Each number is 50 + 12 x the weight over its row's rms, rounded and kept within 0 to 99. Layers, rows and columns count from 0. The size before them is the row's rms in percent of the matrix's.

# layer 2 MLP up, 512x128, rms 0.213, rows 0-54, columns 0-127
084:30 29 36 51 44 38 41 68 48 58 41 47 61 41 48 56 46 63 29 61 51 49 45 52 12 45 32 45 40 45 43 68 48 50 50 51 37 33 45 62 59 78 45 60 52 41 39 58 24 43 41 47 59 48 42 49 30 47 46 58 44 30 43 60 42 46 58 53 44 66 59 51 34 51 40 55 52 43 36 56 54 53 45 55 66 45 42 54 56 47 53 05 64 63 32 51 53 62 37 65 47 64 59 50 37 49 38 40 62 39 67 40 37 60 49 46 48 75 46 29 50 78 72 53 57 52 33 38
121:55 52 47 47 42 45 44 30 23 27 37 71 38 45 56 48 48 49 71 33 47 78 57 50 44 65 57 53 57 38 22 42 61 67 49 38 67 55 57 58 52 58 38 31 42 53 51 49 44 52 62 33 26 41 55 30 61 35 41 69 48 55 65 42 27 66 58 36 38 67 63 23 48 59 54 57 37 44 47 55 43 58 48 48 61 28 54 36 54 71 39 60 70 41 61 57 49 40 39 45 34 31 39 64 38 41 44 46 50 44 62 49 52 65 42 41 60 63 52 41 47 54 78 66 51 55 49 55
117:52 55 61 53 40 59 60 52 47 44 62 53 53 79 38 67 43 51 48 55 52 69 34 52 65 40 46 29 44 48 57 74 41 57 56 33 57 30 51 33 69 47 37 67 48 46 53 52 49 26 76 50 25 35 54 44 50 56 66 62 61 41 43 61 57 48 51 54 49 61 49 45 56 64 79 43 56 57 47 49 43 38 77 44 67 50 45 61 28 54 60 38 49 74 63 64 30 46 54 49 56 60 50 56 33 49 52 59 60 49 74 52 53 46 50 58 40 51 20 39 67 53 52 42 57 70 80 40
088:55 32 49 37 50 44 32 43 30 35 70 39 47 35 28 62 53 54 60 43 65 77 64 47 63 37 67 39 29 35 62 64 46 45 28 44 53 39 52 58 50 27 49 47 65 55 55 48 42 59 55 35 63 38 51 34 32 24 59 54 34 53 47 38 41 62 63 65 59 34 59 52 58 63 66 57 56 23 60 44 57 43 44 51 63 58 65 49 37 24 50 51 45 47 61 21 50 26 63 58 45 41 57 54 56 36 54 51 52 43 40 35 67 36 41 53 34 42 37 34 51 50 56 44 47 46 43 72
098:41 47 31 54 45 49 52 35 49 66 51 61 54 56 52 61 30 67 49 46 53 47 36 44 33 43 47 29 48 58 54 38 49 48 53 53 58 57 70 57 44 54 55 57 48 26 42 62 54 20 68 41 64 42 50 35 46 49 50 53 50 73 41 48 36 71 39 65 71 44 47 39 40 21 71 51 67 41 82 51 42 54 63 41 49 37 61 78 72 56 35 36 39 57 56 51 58 57 67 65 35 64 59 48 62 18 56 61 58 60 68 39 46 44 45 45 38 66 48 44 58 51 58 60 63 58 36 46
109:51 44 47 70 34 39 57 44 53 41 43 40 47 51 70 41 51 42 48 49 46 84 45 60 44 32 29 35 54 40 69 54 31 74 47 42 58 62 65 48 53 62 59 57 55 44 64 68 46 44 49 52 60 60 74 57 35 48 31 58 51 40 65 53 61 53 48 32 59 39 28 52 44 50 67 81 37 41 65 70 63 45 38 44 44 50 58 57 37 61 42 36 45 41 45 64 31 33 59 48 56 80 58 36 74 57 49 34 48 57 35 58 36 45 40 25 38 39 42 52 53 56 50 65 37 56 49 58
102:39 74 49 64 29 36 52 51 31 35 40 43 54 46 50 41 56 35 54 49 62 32 56 50 52 61 62 38 60 42 36 37 45 72 50 38 31 41 63 44 64 51 61 75 41 51 43 51 53 32 52 47 54 57 51 55 65 69 44 49 40 53 33 41 27 47 61 42 71 55 33 78 29 58 45 37 43 53 66 54 59 38 57 30 65 56 60 54 61 53 44 42 71 63 49 48 33 34 69 43 67 76 49 39 56 63 53 40 51 17 37 46 61 45 45 58 54 43 42 44 74 64 57 61 57 34 42 45
089:55 46 50 51 72 56 36 48 43 74 63 42 51 55 51 51 51 44 64 67 62 32 66 35 56 35 68 30 27 44 46 26 51 52 53 62 45 53 43 55 66 39 57 41 74 49 72 42 54 42 69 54 19 54 50 59 47 55 48 46 60 72 61 39 37 49 41 48 45 32 46 51 51 41 14 48 46 47 41 67 50 64 29 47 49 55 53 70 40 58 52 65 50 65 46 58 59 27 68 54 35 47 38 72 64 38 70 69 49 50 53 57 69 52 60 36 43 32 29 54 60 49 53 52 48 54 45 56
123:30 52 43 43 30 50 74 38 29 48 61 59 31 57 39 56 41 35 38 63 44 50 50 42 37 51 35 43 52 55 45 49 42 70 37 46 46 72 55 44 49 50 69 49 41 50 58 67 34 49 36 69 58 43 41 58 46 71 73 56 47 44 51 56 46 60 43 65 34 56 59 51 34 28 54 43 29 53 61 54 39 60 40 65 44 62 35 52 55 51 47 54 58 65 53 49 56 71 53 45 60 85 23 45 32 34 33 53 23 43 39 50 35 44 28 72 56 54 63 55 51 39 54 56 53 31 33 42
082:59 67 59 35 50 42 62 36 44 47 38 49 59 56 28 34 58 61 60 48 57 58 50 69 24 81 30 48 49 34 63 72 66 47 63 60 49 44 47 28 21 55 48 76 53 49 48 43 51 53 43 42 51 45 50 47 48 53 54 36 61 42 62 48 64 41 43 61 64 39 72 64 54 48 62 39 52 42 32 60 52 41 43 51 58 53 60 40 52 52 26 58 51 72 45 48 50 60 45 44 59 59 75 51 22 65 27 46 42 36 57 40 38 70 45 50 58 63 46 51 40 57 56 68 25 53 59 27
114:60 53 39 44 44 54 42 47 82 25 40 31 36 56 53 69 58 61 58 60 51 47 37 66 42 51 36 51 43 46 47 55 30 40 46 63 57 19 62 46 58 64 60 40 52 35 60 39 60 54 60 34 32 42 67 42 44 42 40 39 59 54 44 39 50 52 58 55 41 36 56 32 54 62 54 73 70 53 30 80 52 41 53 57 39 66 34 46 38 46 47 44 35 21 38 66 45 65 85 47 47 60 37 50 52 42 73 42 63 55 35 61 55 47 41 34 54 50 42 37 37 63 50 48 48 46 56 59
095:74 52 54 24 60 53 42 60 43 57 56 64 45 49 41 43 56 47 61 41 35 31 48 23 38 25 53 35 56 26 64 50 46 46 25 47 34 57 69 38 69 39 50 73 35 44 40 49 52 59 71 51 70 42 36 67 61 48 31 26 54 52 47 63 39 31 52 52 65 33 57 37 50 61 41 47 55 57 40 53 59 47 55 57 41 54 52 47 51 47 50 39 43 64 56 63 54 38 74 43 51 72 50 57 50 41 66 25 28 49 50 47 58 40 53 28 44 42 39 67 48 48 58 44 71 51 29 59
082:30 59 53 62 58 66 50 43 55 50 40 46 27 64 48 55 53 70 46 47 50 60 40 54 40 33 46 52 68 30 35 48 49 54 58 49 76 72 36 48 28 59 40 61 68 21 49 73 45 66 46 47 28 58 44 54 39 37 53 62 46 49 47 49 59 58 42 61 63 51 51 59 66 49 42 56 59 39 45 63 56 49 50 56 72 57 55 72 58 54 29 42 23 43 48 40 61 34 62 44 28 39 62 51 56 56 57 52 58 66 49 27 50 38 31 71 35 59 45 43 61 25 64 57 47 43 24 56
100:60 53 56 64 54 61 44 64 51 65 42 53 59 52 53 59 60 52 58 36 60 57 44 42 51 25 42 81 50 77 41 46 58 45 40 61 54 56 30 58 51 61 38 83 48 40 52 29 71 52 64 52 53 54 57 62 47 52 70 57 43 51 32 41 45 38 66 34 35 51 58 41 58 58 35 58 47 34 57 55 48 36 45 44 41 50 49 42 73 38 55 43 59 42 38 32 37 60 54 43 74 69 51 42 45 63 46 67 44 39 64 53 45 11 44 47 37 52 43 60 56 48 51 42 10 52 68 40
102:53 54 55 60 52 39 53 62 39 42 56 68 62 49 62 42 45 45 61 40 52 48 39 40 65 42 38 60 48 55 77 39 50 33 74 50 40 65 39 56 57 53 45 46 66 69 58 56 72 56 41 56 37 57 67 68 49 29 63 43 35 35 21 39 32 64 57 66 23 38 55 26 65 32 44 41 48 61 51 60 55 42 48 56 51 77 35 53 46 49 45 54 46 37 51 67 40 28 57 48 67 67 59 46 54 30 34 57 62 47 42 49 40 38 31 40 36 67 57 66 29 57 60 51 46 57 64 47
128:56 68 58 47 56 45 66 44 60 49 43 43 35 27 64 71 45 54 49 69 46 59 57 67 53 55 49 36 57 53 56 60 55 37 56 72 93 37 41 59 32 51 37 57 28 58 48 48 60 69 45 43 38 46 53 52 71 36 27 42 47 58 58 53 36 54 61 70 61 47 39 40 55 37 51 56 65 42 40 74 46 44 56 41 34 43 45 69 30 56 36 52 41 51 55 55 50 81 60 53 22 43 66 50 55 37 35 33 62 39 35 57 68 56 65 53 43 36 53 54 32 54 37 45 55 45 52 54
089:40 55 47 61 70 57 56 42 35 51 67 42 35 44 38 42 64 57 58 42 64 51 61 48 50 46 46 38 64 67 42 51 58 47 53 57 74 61 62 64 32 38 57 42 47 22 72 44 44 37 58 59 33 60 44 77 57 55 44 45 48 48 34 40 41 39 41 73 70 61 47 61 45 68 47 35 44 69 39 71 61 55 54 64 22 37 57 56 45 41 49 46 37 72 36 64 55 45 78 42 60 53 37 63 49 61 66 50 49 57 57 51 43 73 64 50 43 66 55 61 63 55 21 38 34 49 40 48
091:61 49 47 42 65 39 51 59 44 51 43 45 42 31 50 52 75 39 33 47 32 38 26 39 50 49 58 68 55 29 45 34 37 50 48 50 39 42 29 71 56 56 49 60 72 40 45 68 75 28 43 56 62 61 36 56 49 50 65 44 43 49 59 56 39 57 46 46 55 59 45 69 41 30 58 46 44 48 41 50 49 52 58 34 62 51 40 56 79 53 43 36 54 72 76 62 30 42 64 64 65 44 35 40 57 50 38 34 58 49 78 50 55 60 42 36 49 45 58 22 57 63 66 44 45 40 71 52
094:58 36 46 43 50 46 35 49 75 45 45 36 27 52 67 40 80 58 48 64 23 52 36 50 47 55 45 54 45 61 54 65 59 49 56 76 66 37 70 51 48 19 47 58 57 49 56 39 45 40 61 34 48 53 50 53 43 42 37 62 63 56 50 40 79 35 42 56 46 15 44 48 44 57 29 46 49 56 55 35 61 57 63 73 47 60 62 48 74 56 33 73 47 39 42 56 65 54 48 74 41 77 64 47 69 54 58 56 53 59 48 36 49 48 50 41 45 53 53 51 50 42 55 50 41 51 70 52
092:50 39 80 32 42 33 54 62 42 51 55 38 29 66 48 69 45 55 33 24 52 40 38 54 56 31 58 80 78 47 42 31 49 68 53 50 54 41 38 40 44 51 50 63 43 45 62 54 67 63 56 42 52 41 48 20 45 56 44 67 38 53 50 68 73 42 35 66 33 58 55 48 61 28 51 68 73 65 51 46 44 51 46 71 43 35 49 55 55 50 64 40 56 54 70 58 66 42 48 70 63 57 48 63 54 75 59 46 44 65 47 41 35 40 47 40 43 55 48 49 46 59 43 55 36 53 52 47
110:32 24 36 53 63 51 65 51 60 44 55 46 42 50 65 61 34 65 38 60 55 52 43 45 69 43 52 66 47 53 40 27 29 43 73 51 62 59 83 43 54 50 54 55 56 30 72 53 66 57 58 43 34 40 34 65 54 41 60 50 53 62 65 35 51 36 53 56 36 61 57 54 35 49 45 57 52 53 54 61 35 54 30 59 58 56 42 71 51 49 43 54 59 45 40 66 28 47 47 61 44 48 44 45 38 22 51 70 41 37 70 59 69 65 38 69 36 54 59 72 57 41 56 61 37 48 61 73
088:58 53 53 34 41 43 57 63 52 46 50 58 48 53 60 37 58 44 54 44 48 60 40 72 18 79 40 67 32 58 58 46 58 39 38 42 56 45 49 67 45 48 80 68 57 46 50 44 59 52 52 60 55 34 55 49 35 56 73 38 42 37 54 55 50 13 61 49 64 53 58 46 39 67 51 31 55 66 57 63 41 28 32 48 28 50 60 34 71 44 40 49 52 53 68 50 50 63 43 58 56 37 52 34 29 47 50 56 44 50 44 26 38 33 58 53 37 45 47 54 38 38 50 51 19 74 41 52
104:57 57 30 58 45 68 69 69 37 66 56 42 60 43 39 51 46 55 47 44 50 41 38 37 41 51 25 51 56 46 36 49 48 51 46 63 57 52 56 66 54 33 38 53 48 56 36 86 59 56 20 47 33 47 44 24 48 57 54 75 49 61 47 34 71 42 59 18 54 68 56 60 53 42 50 28 54 51 51 41 35 49 39 53 47 38 35 39 56 47 47 44 60 52 39 21 57 52 51 29 48 68 45 72 61 56 59 55 65 48 48 52 39 52 58 34 46 36 39 21 43 54 55 59 40 36 59 65
097:31 37 58 20 56 63 67 62 48 43 51 63 48 64 39 63 76 74 28 43 36 64 58 59 56 45 46 42 36 46 51 56 57 38 58 53 34 62 62 38 49 70 61 41 73 49 32 45 47 41 35 58 46 43 63 60 47 65 38 36 61 50 55 56 50 67 45 63 60 60 59 56 33 25 67 30 60 35 60 72 78 54 54 42 69 47 54 32 38 42 56 38 61 37 66 61 46 40 71 49 61 51 45 37 53 51 52 47 49 59 49 38 49 59 51 69 65 61 34 33 61 50 65 44 51 52 41 39
098:49 53 66 62 51 26 59 49 51 36 45 41 59 58 26 39 55 50 44 28 49 35 33 66 50 58 55 40 58 59 54 47 54 38 44 31 53 57 59 66 55 42 41 58 54 62 44 35 57 56 52 58 48 62 55 28 31 54 52 55 46 54 29 60 43 41 53 63 59 48 39 29 40 62 33 51 44 25 52 70 53 60 60 53 58 40 45 52 56 27 47 32 45 60 72 48 13 48 33 41 58 49 73 43 71 52 44 46 31 48 48 42 62 58 58 22 45 15 46 56 47 39 64 38 60 56 47 66
116:52 26 51 41 42 36 66 56 70 40 38 67 47 53 57 51 53 47 38 51 51 47 37 41 70 67 33 60 64 42 52 41 47 59 48 40 54 49 74 48 32 56 67 41 60 70 68 49 58 56 64 52 24 61 57 74 52 67 32 36 50 67 69 40 81 41 39 44 38 40 60 48 32 55 45 46 49 45 45 59 62 35 53 23 38 58 46 38 57 49 60 35 43 40 46 50 34 55 42 35 65 60 74 46 52 31 63 61 63 51 38 50 63 59 39 48 47 42 25 57 51 65 46 37 70 38 56 40
084:34 54 48 54 53 41 55 27 72 61 38 32 61 59 59 59 42 38 45 47 53 31 65 43 45 47 67 45 33 42 39 41 49 52 58 51 65 48 52 18 41 45 45 59 49 40 47 63 63 61 41 59 53 51 42 46 58 45 60 37 59 55 53 44 43 38 64 64 43 37 55 50 43 59 29 56 42 58 24 68 31 59 51 42 54 47 68 60 51 45 52 90 42 45 42 66 55 58 29 43 55 46 54 64 51 50 66 49 43 28 45 62 45 45 54 66 67 46 37 50 49 73 17 55 70 46 26 75
103:58 63 71 57 43 61 46 54 53 27 46 39 47 45 48 51 59 38 63 51 53 34 55 62 49 47 49 59 64 62 44 41 49 27 53 56 59 77 63 40 60 33 39 50 38 42 31 39 49 60 37 61 68 60 24 33 38 48 39 27 45 61 40 45 57 56 29 70 47 45 66 47 59 50 67 41 67 48 29 61 49 58 33 56 39 28 39 56 42 36 48 72 47 46 53 50 45 46 63 60 37 48 55 33 67 66 58 57 34 56 63 51 61 40 35 31 60 59 67 70 66 68 47 69 22 47 56 48
130:49 29 46 35 56 30 29 39 51 46 50 61 32 52 33 39 39 52 58 50 40 60 49 52 41 58 34 41 34 43 37 43 34 44 43 47 41 60 40 48 51 77 44 21 48 34 51 55 32 55 46 44 36 44 47 45 45 34 55 26 45 66 40 67 50 62 52 55 45 67 83 50 45 68 44 50 60 34 30 52 60 36 61 46 58 28 42 50 39 43 53 43 52 59 44 66 52 50 50 80 74 31 33 56 61 53 57 47 39 53 55 54 67 22 43 71 44 68 48 51 51 73 46 47 67 49 44 45
110:34 57 49 43 57 52 46 64 26 58 82 56 62 44 59 55 63 25 62 36 58 57 43 72 57 44 67 26 41 44 35 39 50 54 36 57 52 35 40 56 58 45 34 45 34 47 65 48 57 35 46 41 55 64 57 30 40 36 38 55 67 38 68 55 53 49 48 61 61 39 44 35 52 53 64 60 45 48 37 50 55 51 56 40 30 41 11 54 33 48 39 64 38 64 38 36 44 62 62 47 48 45 33 59 65 71 59 48 54 82 44 58 34 46 47 45 44 34 36 31 64 52 52 42 54 52 58 63
113:60 58 22 38 48 56 40 43 39 72 52 65 46 42 52 52 59 64 41 56 63 50 55 51 61 60 54 72 44 55 31 62 48 53 37 48 64 28 48 45 53 54 61 55 52 48 55 29 27 67 55 64 32 19 41 62 34 47 40 50 51 65 51 57 41 45 70 51 55 38 42 56 58 33 36 43 46 27 58 69 70 33 44 46 44 66 55 68 50 30 53 47 56 51 36 58 36 62 34 57 44 20 67 38 80 46 58 41 44 59 37 56 43 49 45 62 43 49 35 51 49 52 53 76 54 55 66 68
094:45 40 31 45 63 54 34 54 65 38 71 29 57 45 29 60 42 59 59 58 33 70 58 55 38 50 36 42 51 51 51 50 26 36 32 43 62 45 57 56 53 53 52 69 54 57 43 59 47 47 38 64 40 46 56 36 47 30 57 64 44 43 34 48 47 31 53 59 45 61 61 59 51 52 60 70 48 49 49 43 40 59 27 39 46 36 39 72 49 53 50 64 74 29 47 57 21 26 68 54 57 39 53 42 38 60 59 44 43 56 24 49 33 54 44 47 45 27 28 27 43 60 51 33 63 58 29 56
100:38 16 40 66 36 35 38 54 31 69 53 48 59 36 46 26 43 30 40 49 43 36 43 46 66 33 64 36 61 35 49 50 79 51 43 69 45 40 35 46 60 43 41 47 50 49 41 29 58 45 34 47 53 39 31 49 63 39 43 37 60 48 37 51 43 46 56 57 45 53 47 38 41 45 58 54 51 43 47 46 39 53 37 35 67 36 63 57 44 45 53 45 57 38 75 43 68 28 64 34 65 48 65 53 46 34 56 54 60 61 54 48 33 39 37 65 42 24 56 54 42 31 46 32 45 51 79 40
096:55 77 34 53 76 40 64 48 46 34 58 57 38 67 49 69 59 57 44 50 42 51 51 47 62 59 55 52 41 45 56 53 51 62 37 64 42 43 62 44 52 73 48 47 53 49 47 23 56 70 65 55 30 55 48 65 62 41 56 40 46 57 33 62 65 43 72 38 57 51 36 39 40 51 31 37 65 39 40 34 60 58 56 50 83 34 58 48 44 37 65 27 57 23 53 56 50 68 59 61 70 67 34 68 57 55 55 56 28 27 36 40 37 54 56 47 37 49 41 43 60 51 47 37 60 66 47 46
090:56 51 52 39 49 40 24 66 51 57 60 44 28 67 53 57 52 22 61 38 17 44 60 31 41 55 33 76 65 52 61 41 44 48 70 48 57 64 39 44 32 58 45 56 33 57 50 33 54 50 40 73 29 52 40 37 20 57 42 45 52 50 62 54 45 57 47 55 60 30 59 47 41 63 50 35 45 55 40 64 54 51 53 47 53 49 26 43 57 62 67 53 44 64 66 45 55 53 37 55 37 29 57 44 48 43 54 49 33 57 37 44 61 42 34 58 51 38 38 59 36 40 80 35 56 66 36 46
094:38 55 71 57 42 47 60 52 61 52 41 61 36 52 42 42 72 45 36 34 57 63 57 56 56 50 49 59 54 58 37 50 60 49 53 42 60 65 58 36 43 65 47 66 57 58 82 48 42 44 55 46 26 47 50 71 49 60 48 52 49 56 62 36 76 37 33 44 64 60 61 63 37 42 34 50 43 44 52 80 30 36 34 40 36 83 52 50 41 53 33 50 36 46 71 52 50 56 52 66 48 63 44 30 48 57 43 40 50 75 54 61 50 56 19 48 46 70 51 46 55 45 67 52 76 36 45 58
094:45 47 24 64 36 37 43 51 46 51 45 30 32 60 57 50 46 49 57 43 23 66 50 46 52 30 37 41 66 48 39 62 63 58 22 33 46 56 45 59 44 41 29 60 55 54 41 33 47 35 50 40 43 74 55 35 44 28 53 63 45 47 58 48 27 59 58 33 50 30 53 32 43 57 72 36 70 53 43 35 59 42 53 62 59 65 44 45 70 40 33 40 47 59 31 49 32 69 55 44 39 34 75 54 37 65 42 43 58 52 46 42 49 55 59 57 55 51 62 36 48 42 61 37 43 80 57 55
104:65 49 74 54 56 34 50 42 42 55 45 55 57 55 58 59 47 53 70 56 44 47 42 28 48 39 46 52 55 59 47 28 51 60 57 47 63 66 34 58 40 51 48 38 39 67 55 85 39 50 45 43 69 78 40 52 38 39 56 60 42 57 53 53 42 39 76 55 65 56 36 52 58 45 66 51 34 60 53 33 58 48 66 66 41 58 53 54 70 54 60 54 44 45 46 33 57 50 69 40 28 49 55 72 47 59 45 26 63 62 45 37 59 53 39 48 54 79 63 48 56 11 39 54 46 63 68 66
102:57 41 53 49 29 48 32 45 52 50 68 51 44 49 35 45 30 37 55 37 49 36 41 38 24 47 65 48 71 46 53 74 63 43 49 75 74 55 56 52 27 48 41 58 63 47 46 38 65 42 26 63 28 54 42 53 54 52 44 50 40 65 25 21 48 40 33 56 37 48 60 38 51 64 54 45 54 44 29 68 37 57 41 66 47 48 46 55 52 56 61 39 61 46 47 60 48 59 46 46 57 67 73 42 61 62 16 54 43 35 54 50 53 62 27 31 54 48 52 67 64 43 59 46 46 52 48 39
109:55 42 48 28 41 46 56 43 66 28 64 50 83 45 60 42 52 41 40 38 62 62 56 50 46 53 49 41 59 37 53 76 70 61 47 29 60 46 54 27 58 42 61 81 49 49 46 23 41 45 60 47 45 22 42 45 49 56 50 62 51 54 51 70 44 37 38 44 55 41 57 54 30 61 80 56 61 65 48 33 32 45 43 40 37 36 28 63 44 67 54 49 57 55 48 64 58 40 41 52 39 56 50 58 51 70 68 55 48 45 42 56 51 59 35 58 51 53 70 47 55 47 70 21 64 52 49 49
107:26 33 54 50 39 62 54 71 49 49 63 62 41 54 42 47 40 56 77 65 43 65 41 61 38 59 67 57 59 32 33 51 40 72 67 36 68 51 53 52 76 53 44 37 53 59 41 57 59 33 44 34 68 73 62 67 52 49 67 61 25 49 27 60 61 46 65 49 56 64 51 65 61 46 54 37 50 51 54 56 55 39 61 56 67 37 50 52 49 56 48 43 48 56 83 58 60 54 47 42 42 45 55 62 53 61 50 32 67 62 43 39 29 67 66 41 38 52 51 21 54 50 54 59 37 36 40 50
097:40 19 63 49 71 45 35 35 49 72 43 47 44 46 62 62 43 66 50 55 57 48 34 51 41 47 49 48 34 55 63 52 30 46 73 77 44 53 57 59 72 40 55 53 51 50 55 50 56 58 41 52 35 47 35 61 32 53 63 43 67 55 74 49 27 44 48 67 40 46 62 56 41 55 32 49 71 62 42 71 54 40 66 69 19 47 51 56 50 47 46 64 43 33 26 28 37 37 60 32 42 57 38 58 49 44 49 37 57 42 47 38 44 35 41 52 51 52 43 41 75 30 41 48 55 63 55 41
089:30 68 68 20 48 53 47 41 45 50 49 32 48 54 57 29 45 70 62 61 54 52 45 70 54 55 53 40 29 51 36 43 58 49 25 72 37 56 67 47 49 27 48 58 45 52 46 64 41 73 42 58 46 51 49 32 42 30 71 28 56 55 64 48 76 51 68 33 67 52 52 60 44 41 48 56 60 40 49 52 70 48 46 34 56 54 75 51 62 38 40 71 60 58 58 59 60 49 46 40 67 40 47 62 58 41 57 55 54 45 63 66 79 34 44 59 48 46 45 48 72 60 43 39 46 40 42 43
097:54 31 38 30 41 61 45 54 45 43 53 50 53 50 38 42 60 49 59 41 59 24 36 53 53 56 62 61 48 30 71 44 55 31 39 30 52 44 63 46 49 57 40 65 38 52 39 24 44 44 76 42 44 36 46 48 45 42 60 41 45 36 42 57 68 59 13 39 58 52 46 64 37 41 37 46 36 43 56 40 56 43 46 73 54 41 69 50 39 47 43 53 39 54 70 26 66 66 46 52 59 51 71 27 59 54 40 37 68 58 64 70 55 42 61 67 35 54 44 52 45 20 58 59 47 58 42 44
090:68 53 49 31 51 59 53 43 38 59 66 44 47 62 41 45 49 61 41 65 24 63 50 34 59 54 36 48 61 80 40 58 56 36 43 44 50 47 60 49 56 55 62 50 36 52 59 56 44 52 52 33 66 59 31 49 54 50 41 52 66 45 69 66 50 47 48 37 70 60 43 60 36 42 40 41 41 30 24 44 62 62 48 34 65 39 29 45 57 48 75 44 63 47 59 48 55 47 81 53 46 46 59 34 50 41 65 23 57 37 55 47 66 32 42 46 28 54 50 38 27 44 33 67 48 79 44 48
102:34 65 25 50 36 49 57 62 41 38 34 51 53 50 49 47 30 57 49 32 52 36 38 37 70 48 35 27 51 78 61 33 45 64 47 59 33 56 55 46 42 27 45 44 48 73 61 29 44 50 63 40 76 52 28 59 52 39 61 47 65 55 68 43 32 55 61 56 46 65 53 44 32 55 62 58 40 57 60 31 27 50 51 47 58 44 42 56 57 38 72 58 49 44 55 60 62 62 17 47 36 51 46 51 50 50 27 41 53 64 54 54 55 46 46 63 38 51 61 44 42 53 36 59 44 63 35 75
106:42 53 47 62 54 30 54 54 59 76 43 32 55 43 77 47 48 16 50 72 22 71 48 53 60 52 57 45 47 64 43 29 28 58 75 60 53 35 41 54 62 50 52 47 63 49 60 44 35 40 48 57 13 49 65 60 25 48 55 47 53 42 72 55 60 57 55 65 50 45 31 70 50 56 43 67 61 61 47 70 37 41 52 42 55 44 66 48 66 52 55 45 53 52 54 35 49 65 43 61 38 45 61 60 50 48 67 60 32 63 37 46 38 39 46 61 36 36 43 60 57 50 42 53 56 57 64 52
094:38 78 51 47 61 75 71 51 49 61 46 21 55 53 48 46 61 46 73 41 49 42 56 47 32 53 70 36 66 55 38 43 43 43 26 52 32 50 66 60 52 60 61 40 50 52 28 63 66 65 42 44 54 50 54 58 57 63 32 56 51 75 29 54 40 23 41 53 68 54 47 45 41 38 40 37 46 51 51 62 50 33 45 32 51 49 49 40 46 32 63 47 48 80 47 34 66 58 53 45 41 66 68 67 61 62 68 58 48 39 30 59 66 63 53 40 63 46 50 41 44 44 38 54 68 41 57 51
092:74 76 66 37 62 51 59 59 45 29 32 63 47 54 39 63 41 65 63 59 50 59 62 48 52 30 40 46 56 50 58 51 49 17 51 69 62 53 54 30 59 61 44 58 15 60 43 54 65 45 27 47 63 58 52 59 57 57 43 52 45 55 45 43 54 32 66 47 44 59 43 45 67 45 60 37 51 67 54 64 54 58 45 41 53 51 53 41 58 37 68 61 58 60 49 56 57 56 52 56 68 42 27 46 35 64 51 41 42 41 61 58 68 43 38 70 42 56 69 45 65 45 59 35 25 16 49 41
097:54 58 43 40 33 22 48 60 36 66 44 45 32 45 61 45 58 76 65 61 51 43 86 53 40 48 46 45 42 41 69 56 63 68 51 47 66 52 44 54 45 40 42 66 70 44 64 48 72 48 45 41 58 50 51 71 65 50 59 54 43 60 26 61 30 40 43 48 44 37 58 55 48 44 55 46 67 34 69 53 63 68 74 56 46 23 69 49 51 45 37 51 57 50 44 29 61 53 39 38 61 42 56 57 52 60 37 37 72 50 50 54 52 35 53 53 23 50 53 44 38 47 43 40 68 25 56 48
089:46 35 47 61 47 65 56 50 30 59 43 37 37 50 51 71 67 49 65 47 44 44 48 61 57 44 54 62 47 47 63 47 52 67 55 32 56 64 37 96 50 56 64 46 52 39 51 49 51 72 64 40 17 40 28 46 61 19 51 61 30 44 44 61 50 64 38 52 54 75 40 58 46 34 39 44 34 56 42 55 55 38 51 70 61 57 59 43 40 59 56 50 48 61 54 35 43 51 52 64 61 69 70 47 65 46 46 58 61 53 38 54 50 43 72 39 56 57 54 50 37 59 46 79 58 61 58 36
101:56 52 35 64 40 59 37 65 30 64 45 46 41 41 38 63 51 50 58 56 43 60 65 59 55 27 59 55 48 60 63 45 56 68 45 47 25 48 52 65 53 63 53 54 39 85 49 59 46 66 62 58 52 70 53 55 27 52 42 54 67 55 54 52 37 43 56 58 45 54 38 12 59 57 55 43 35 17 59 63 47 60 52 65 54 46 35 40 34 25 56 75 58 53 44 39 36 57 42 57 63 42 48 68 64 64 65 48 60 49 49 61 33 60 56 61 38 44 64 39 38 40 75 49 40 46 55 42
090:33 52 54 52 49 60 55 33 39 28 53 55 56 48 53 39 69 58 43 67 50 45 46 51 36 62 41 53 37 43 50 63 45 50 49 51 69 72 66 60 41 53 18 59 35 49 39 57 54 66 64 42 66 55 42 62 60 61 38 69 42 36 65 58 69 64 46 47 41 69 37 41 59 38 43 49 42 58 68 49 35 38 38 45 50 55 43 65 58 55 53 36 47 52 61 52 38 57 46 40 35 57 52 79 40 52 37 29 50 50 50 53 33 41 83 34 22 48 65 22 39 56 79 49 62 58 51 54
094:40 50 42 47 55 58 46 58 39 66 71 68 52 62 64 43 52 50 61 59 51 51 72 56 63 20 55 39 48 70 54 60 55 45 50 57 43 73 26 60 24 47 44 46 56 52 35 80 32 56 45 58 47 46 37 61 52 38 30 48 50 57 46 37 52 42 42 62 28 33 42 49 43 65 46 57 53 64 62 63 58 57 47 39 50 58 52 57 61 66 65 49 57 55 51 58 56 42 14 35 65 43 61 58 49 25 47 66 41 54 33 39 58 60 47 46 25 61 36 50 40 49 42 80 43 63 31 50
103:74 52 53 65 36 74 49 39 61 60 52 49 49 35 38 51 55 50 55 70 45 45 54 46 40 55 55 79 73 50 55 53 32 50 46 49 43 52 54 66 67 63 53 61 58 41 64 49 57 37 62 84 59 40 44 62 55 39 49 44 62 36 43 57 49 51 64 67 51 53 48 64 47 55 20 53 47 42 63 54 46 30 50 52 37 49 45 50 57 52 51 46 41 57 25 49 50 62 47 40 35 62 47 47 45 49 39 43 61 66 53 46 32 35 44 78 32 45 38 78 33 30 41 70 35 18 65 48